config.toml
n_layer = 16
d_model = 192
vocab_size = 7352
positions = "rope"
tie_embeddings = false
init = "uniform"
init_std_up = 0.041
lr = 0.0137
lr_head = 0.00464
grad_clip = 1.0
decay_fraction = 0.867
decay_shape = "pow"
batch_tokens = 16384
Each number is 128 + 32 x the weight over its row's rms, rounded and kept within 0 to 255. Layers, rows and columns count from 0. Numbers have three digits each. The size before them is the row's rms in percent of the matrix's.

# layer 7 MLP up, 384x192, rms 0.246, rows 70-103, columns 64-127
085:106110113151094138119084156079113115078108097164117141081090115135113173179146155165122131156123132190124151092119090136138194130102100138173115135128087185115206231078161144143131101170112134
095:103130160130092167156202098078097116118146102091185105087134109046108130178180106177098101078153128123136119120151063182123162118147124133068138083069144074084146155180146138091082136085118140
087:120157137116192115128128142165143134131108176104198172095136168101138196110136092112157070121146158114143140136139112089125168090092103089213132089109188064182078107088157129111114120139141098
094:064119122131163140163118113116131135135125155183073133102121141090170115104149164203142138116116160068155172128101124101153141135112166179127133148126102094199104075120104181159101206137175173
111:148110043148156115092149099197080181067099148180149120145167146149122198099183112155076126104139166094130154171102140158152114152113057119165103158083206091137154139135140145158142151232156124
100:157168141097120106112162152166107099077174207123132087099135102126140128140099086115161165113088097184145124119079144089125156177135188173127088126091152133168099120115080137093178159114161113
082:095177157128116104127129121165099090160135158112166092142209139166140101146146113146139151148122140153135085073138112098148120063165160144102088079150145152143153096175156050093149135144135181
119:183127156122124128085113126117168104131115109108120170125124131078062115066146179088098173102111106124089153109146109186131138175097155154117126141155142110076125075109099075166111150141167188
087:138149137098149097143124089080117170060201161117137141125138147053116180073126119132074130122094160124095173154123168112088117122126207089109099066142173209076163167110096105161097142131156137
126:105120221132118137156144233125105081156113093089144079104109080069122141154124073102144141177108080067096108172124085112122164146141102127147126128153145113126122119108127077162127189112173140
124:115147122175138163122145082136130136107131111180132099148177071102157173099166118108112109147137156137081129103133087111137110087120145175125138066130146164116127162103139105159151118140133127
102:109118158161085129106133147122122137136112129102067179133127082154095122137101151180093127059200123106141179100097173071092145066096127142166151138134137101130148172133172113116130175135132113
084:177105136126134089179100175144158144157155173133162107179145166091083135140160126147139129136091125183148091100169176071119192138119083095041113083127138164207105086108138124169120077179118154
098:149091129184145182176081132135150093111104102095125125146112121077166154139133143142158107102149119109126151189144086110133115144103074099123133165106119120153197120127122152129088111152094138
097:150162149083116142146105113091120116101125135104133121125151140092131130167093149180117178065130075147121144157170099118140124114123041137110140158071100174172125130062104109116159123167154133
106:146135143125121118073109097119178104113125104085123205156079113102169092142118151147151116205095142087183152093144124123143072083140138155106135141115132160177109133101129105185081099124133126
107:107068139204117139152126163144147068106199125114115090098102096118093124099148149107124104156145126102127155121129088123131157174086146144103101142084099125055117172097156107184148129106191085
099:182160141108116070116130069193125155149132118129127097150140146092106132115130122124150157116158105114184157133148113129094164114209122159155079177168122172090132058150135137141126104151074230
114:130162132081073094090115175101151095104054156081112148124155167155127115129099153153072231178121118145160158081121176078147185105149158098159145121175203135121089143130128126079145113114138188
099:184126114136135164183121095125117064111092139118121097119133062092104152120101076168157134201115051125107140149163178059110074124130075106087138158108085087108147094127051147097105126105067146
116:118109175101185163103147104123073146163138129124116081126155084122072075087131119132101093086111148164146096114054159081156124171151134156101123120145143135119186124103135169124120177109103157
112:108069110110148112055161095124135152139109101164098130093176149049182088142080165122101112090089111081127134163165150165112123093137131116139147135152132127134155094168150114108181141098097130
110:059139175122155101114094081127140087130067128162156141076135157041160142148145152152154184200153158138099084153153143195127147095138106134162086128154109141132155123103155157115155159161147161
102:118123117120139102081166147107135176131117127153112120070144143115166097082153171121084138114151119162113096086096155189194133143132126072113100094155144156090120125078092131176152107107147132
106:120093126207109134142158145088138158123166157098094143113147090137168187121124096124141148119109101157161147116156090158132124135115084145135123119088179081077134165138088111148098126114078198
040:110162160137148134170065125101146121090198140125141184166137070126077162094178105167106123143130099085046087180082167146109124151135075175118148111110158098079095123104139145081167114113152130
106:165147124109150032111132127148138136132145152092125024141105090067135140173169120156140135098091124106175152117132118152142165128149081084144148131134128127138120138105099077060157145120139161
111:112104110128120154122122177099123116056048118141085087140114178106169120172093104170132206048100126129124088162168085209152141136083133163119130109123144112143187151128153122151120165121145122
112:121130196081140111130067145079128131131119142107153169141133142132133130119088092136153075144164177163139125104137086125165134144168129151078085211138182177080199141113183158128128132152202113
106:154099174111121171118129158131150115151119125138108182132114147181106106103115180210089113135067145130106234118105108152139111074160107154105082157117128186074105140169099058076140112172135121
095:136164126163106097142098108154088106155178113100178150120105075141122138117136072114066090103115143084148154196141155113060178061169068127122118134132128050127131106170163122085114180140177088
111:172133151133130113137107116113122139127113165130092098169116114156143130109162090112124080148106063139069157120123131146151116101123166095139150125116088154111123206146085121151078135143137074
109:169099116133164090117117101141131117117154112095118057069163178103093063102115210092112082174107149083115130228106116107140103147096089133115168100176070141149132160081128140112087082113124101
100:148136085094092103048128117087114102171083153103185096111196125113164106133134120074108174140161105110173155174147111148178136166153114127169163109110090105068131138116175135084116133174090141
# layer 7 MLP down (transposed), 384x192, rms 0.163, rows 70-102, columns 64-127
078:075136172156199135123042116178157149173131132117106135185138133163088121118099099099107181133124170104111210173114105077157163069156093115107157097137075115105122105159128160098123117132110120
102:145123149097105110119140102144110184113136166094109088092074061134118100172106172148089180062171129124118076139105145176076109097152177116110093103077144081165139157118204134150088175155118092
097:186097131111128080148143179129155146064125146103119129141116138167116168099112118178182141143116072180142139150095159099123116126076127065176137100156103104107083008094120139084114114099114108
100:146090096094157108137127102151110090101077139146117081099115099181130140145166199178110153152191136143104144149134130118102098143144151166096158090136115108203162111084070186153112147139141173
104:139109107126154085096115143153106185114097127174092101134122138053162146109113155195127145117143155079156132142104166117136154048115099157138120120102162121182154126090134114153166067140162163
100:113137128129096086160117092113114117112110121125158153124178124140110088110041201087175082139138194161161152127097118093076086144092119095164127139105154172110112092151114163121147148184084101
091:142170129169131113081091139148077141130082154103109136171114164138164143129073076174147105164117137120147209099078080119124098134133129123152101101156156098132136125147153136165150166158179131
112:127133173082125127085137157106151113128114117191149141140086126133116078127091117173084117115121126109186140149150118100073123149143154094117101127128127165191113061181135134091133118173092153
088:125126115177102165084020085133133134123093165133164135133073110106126160131106083125079121136111147093102125105082125101138142106146166096144131125067141117201085004124127052122125120128104142
118:072136160126126114144116107124099152096123071135097173115110133137087102088050077183122138159139122140127123184160112104126127136166084138135146139152140128129147020111135059087084127065069138
118:108175156190166144163142124110099162147086157071153136141144100134089171140143137088112144163144089135141104144159130217163141098182132110151109146108102212099079069118110149129083165160158140
101:100109108198166084133112135070132197167167172154143096088153121099058134132137067107157146109126144115146097142105105128115116054125121145116120096177144130135165212154143103104127163155161153
095:192115123172172137156078169126131138159143138135125167128106096134077110159108178109083108078039131105114135115108158072174184198126096092082130119167149162082137111155087134104087122150101167
102:166151137139144130142081128125170165155126160084147141169085135148126108110099144180128135123139164179133107137164165167174157164087142090121164171097167115101111059140131092104159134177100053
094:094066139109076119147128131086169094107166121139131155159080105116126132078105112098128126091156090099162145140147134087104151152096140163111151154094124102118157080164019167102107132151142158
092:150123111122139125125084090089121114163091137228115140133093114156161115113111173122131144136129067119160146117200171165145099129130091140145076149129129144143171114109097080120191155138108165
101:146171128153150143118137109086096137122145113135089206149093108168080181109142097151142150093149127109154171130220086178109063134103107104186126123147193103122169133157101146130132099130096130
096:123154124155126143187167185144129124126113188170129093080140164122175132139103071113169140152151201171133101129079075140191097131156137187138150150134129168103140151100160135178116166127128108
100:121076095102142155148158141175115111071156172184161097114172082107132126124198123118141093090099113125100127124079146149085105130157145072090141145090121140117084145099162100137081162169150111
100:131116122166120116133187178157148140115153164119092161129119159123079086104113178132138138083114103101051154092081139179104131127088095161166142140120196142117096092095050108172080117123131147
110:116177140093153176132139116115179124126178086114105118138032180115103127115114106100127110049187114212141123196192092114134056151162099185194082131150109111117139032115121114117131140104127147
114:161116137123144090105111119136167143127117085184122150101113133149140113141112168143128179104102103171132144141171133173116102165158175100187105089149109100145149064108108152194201123135115140
102:163094125076075126070166082112094138100147143126093110128096137169153146169131149166172077153097132178190114137164121132139134148142131099148140079185125133120107130160102132172111093191107144
102:147178153094101129154080071075094089199120115165164087183129086139112152114128189090114127115150124153138144147125113183164127135097168117152138167133099176128165097173111091132136081116128117
104:128116170128128126128173098105092161111170173125169110138129103120165160193113070105121099145132074122113128087120093105146170134121146181128205087163181118076096140166175152121118096139102150
039:160170122091113126134142134135076137117082120148118080106168139117124099070091195124093091113146165173168063135094159131139143043097102111078183138118139118113130091148034124136187076156093100
099:132126092119148150132118134157114136096165138155087166162078133063162119077114156185131138141100121143075142132098105119133087116088123080138147145109086126071031104162099130161161097132124166
097:199086133111113109093092091127107135078108183124146142087156062083099111113088094117152085144095072125050163116050142147137138162127084137073102130060118121131083136144083107127142149123181069
103:142150080180075092175129174133091148144077125095123124122085107137104161105104134168088159174091149067115126087114084203118121100144153155098105150123100143068149144145195107085082113175123138
114:107167138144083130111063105140131135134121117116209113076123094137089101156155117203102104219132097140135161168137121139124139136057102110087114118136143139163075081114128191101158135099134143
116:124114103119166149116167192136083103179099122161096078095167104163096162120141143101124170121102161160163091082158142153143171114104150138144077087090151108130172073141049061126079147134152108
101:140143149113127140083117124123137144073166142062143140125150139217106088095069128133138105112141092121092153096147146167182122171107121105175109164155123147135197085079067112146145131118066100
112:107150101111130185079101158145085103138148114142145115122093107145151072138147146164108140085102135118112133092093146185056103128118087128093133134102177117164171202103116090117073155127129215
# layer 7 MLP gate, 384x192, rms 0.234, rows 71-103, columns 64-127
093:131085107143142086123107175121124190169120095138089156107162163170140151107141133098141098150064166043095123113156146101147113113143154161097149141182128076088144084090126062188104100151106166
092:142111125137088082107151117090157118153196098176121092143163105177107082167129140136136103074138075171172123143127109150109081126132126092085134171152109203068148148135123135169136145103153100
095:101194144167135073156154182174136179121116154114151126144149086130157123098169093083100152142131118104108113146179171070106139049108116160157136085143146144118120059155156112118104200108067116
104:164142189130116086158102179113161108160083190098122120119182115125138112115124116177101152167146074148148063086110140102118100144133150168160115123136143115116107110152147101100102153141147125
103:112090151118137087085162156057154145099108154143169114167112172192141104219149155146111189151194115136177117185152171181191082160117133136089093112150130110123169102113112067108163155123160137
088:194064134122111153116106174119148143094112047125097216114127093105088096110114151108092115095152081126141192212090109141111090123104112113189152143107146105142085160132071170150092131134115109
120:179137126154097098068207134149117110128119102123154073087167066145191099143152176123092122113152109114151126146119098142120149114148191115110112097138202150189140118156089130139119172078111053
095:131174077095142134101093125140116144113154147114094218100076071126101124092112130110092074167120117159157091154136170088127096099147196137195118121098130159101079201125068105145162135115119191
128:165112119122140154130096155166131099163112141061118213098102129139100155138158119088093131066117075110106091195128145159142155138091124138167070127084165137107132049109133079091112138109109166
124:105083157049137121177148174066154154158134160103161109101133175140143149136109146179143153132140116088201112100153191161087108175119121112118153114137116187084102128146134166101083102086160101
112:125135126126150110076138084143113083075136109133154117146147099212130108077167143165228110127129119071143133172138163082169099130107107149140119167157188048139106114128099123127092138132131107
092:149138119190156097181140165121194154118131137106101150115142060139098133129108081166085121088081111174160146071122144062163135161109154112094153133145067128106168148106113158167086124199134125
102:190191167166110093110137135191144123130157155081107175194161133181152081191134136117097080114117123163125114088128173102112142158113213125062117103093120175089135157130111130164139130135153176
099:142180108120120186071138203113095123146130085174131117126115122117169130149115150147155125123126092138098118091131169124085160124104205173142191089130140166122069150112149172125130070158078152
096:092159104143139107080133068108171147178139140117095127113123095113084113169086141159158170158119130124068218151153156086169148038133140086113108123133146174111133188144103159102052102153067127
103:103107106147132118116136123138111111103108154142148132098097089149149139192192167148128085119162143088146183166106141146110174112125129181065122182074126106168121130146078145175126091175151078
103:117130118179114146126163135106150131181173091152082103112089072119118121113126127102174164136098122151116115071064153085128090135072108206176125147116053166129115148097121159139145160164189168
110:107079121156117123125164131129201102082129077075064135169172119163114129149079142156175133118112115164122141128096125147136139170124178182156083158100131121097112189102158186144090075083150162
095:073085140096175102122131130153096123149115100139105171088133157204118133139100118103099168101119159148129105137072148172122120153081215155131098086132060129149138131149133114178114164153139116
115:113166100163153161102090109153129174126021121122140108099105109129138147066063168162089165133127142131120135099135152158084112096106126180127133194197136079157141119145124111144083067175082130
109:163150138132093164116123078146144075197120169084189109129085119108116139106130141135166160146166155141158113116170135052127173175118111174092072110139130154083107112118118123137148111145154110
107:152114168155085171139095156097157079161143166155123092130125069133172167132125183112158106099126089175121096083142162134120135070080136163101140185143138126085128194143163174147120163173156093
095:173162066137109100147108109155127104092124121111106147114161131134074125141144107187168108140109132147077100119146124145078158126097112071176122065159162058126113115160076109136095124159107154
103:136131160121103054149177138156132097144067140085082115088115108081147210163087144168175159135104119111149137176175158088092179138121106144114125184144069196123130098170143117157119079113131130
040:107160191073146107081138125158149117126158098074105173134180087155099151141097172098127130161099149166110137179058144102156113172122091234141138126134187110060087106125182117099050119103134148
102:091096101151141156122130132135127144094148129162106174108097155146132090116120112144101106152158163173117130135092171130155073119085185121138102109145135087109171155107101148229149121125110097
103:126116091119132118132104078152159169146134167140136154145169141111073128139173202135142105136135123097164159105134120112108126112087142175129129108130214124176047179120125134161160147162058151
102:183113152115139122193101199124089097117094108122131122137151102152135169116129111168177091145150121140196124138060123141121141099129083135153154207159151113128064106111146193198140141145134122
107:131147129133174121120121112128076143090194124102112109165159135068146160178135134103113106087170123100145083209127133103141120160144136076150163146085141105105152094113125165212113179130137161
105:125106130151094121103133077168104109144151069079223149081122114132153158113112115137116145149156164096198183171131162117102107076169070084123159139108121075114146105172167161102082170159207092
103:117153184074089129149144157128129108131148112069094136072099138136114132173120111118133172118158160139189124108106161152116150079116115153140162174113114125143130140131159112112138215130148102
108:171157137127120079099171132103176142139160111122081030114135159105128127091106134104128085109141113112134123180070144123169112106144111129196167100118144125102196186109175093122075048054168083
103:160137169152115139197133116122147107136092150045130178163141145174092105072121109123175073116078114143183147133161128113104097088099150078116104144129143118184135122151135148139126161061138104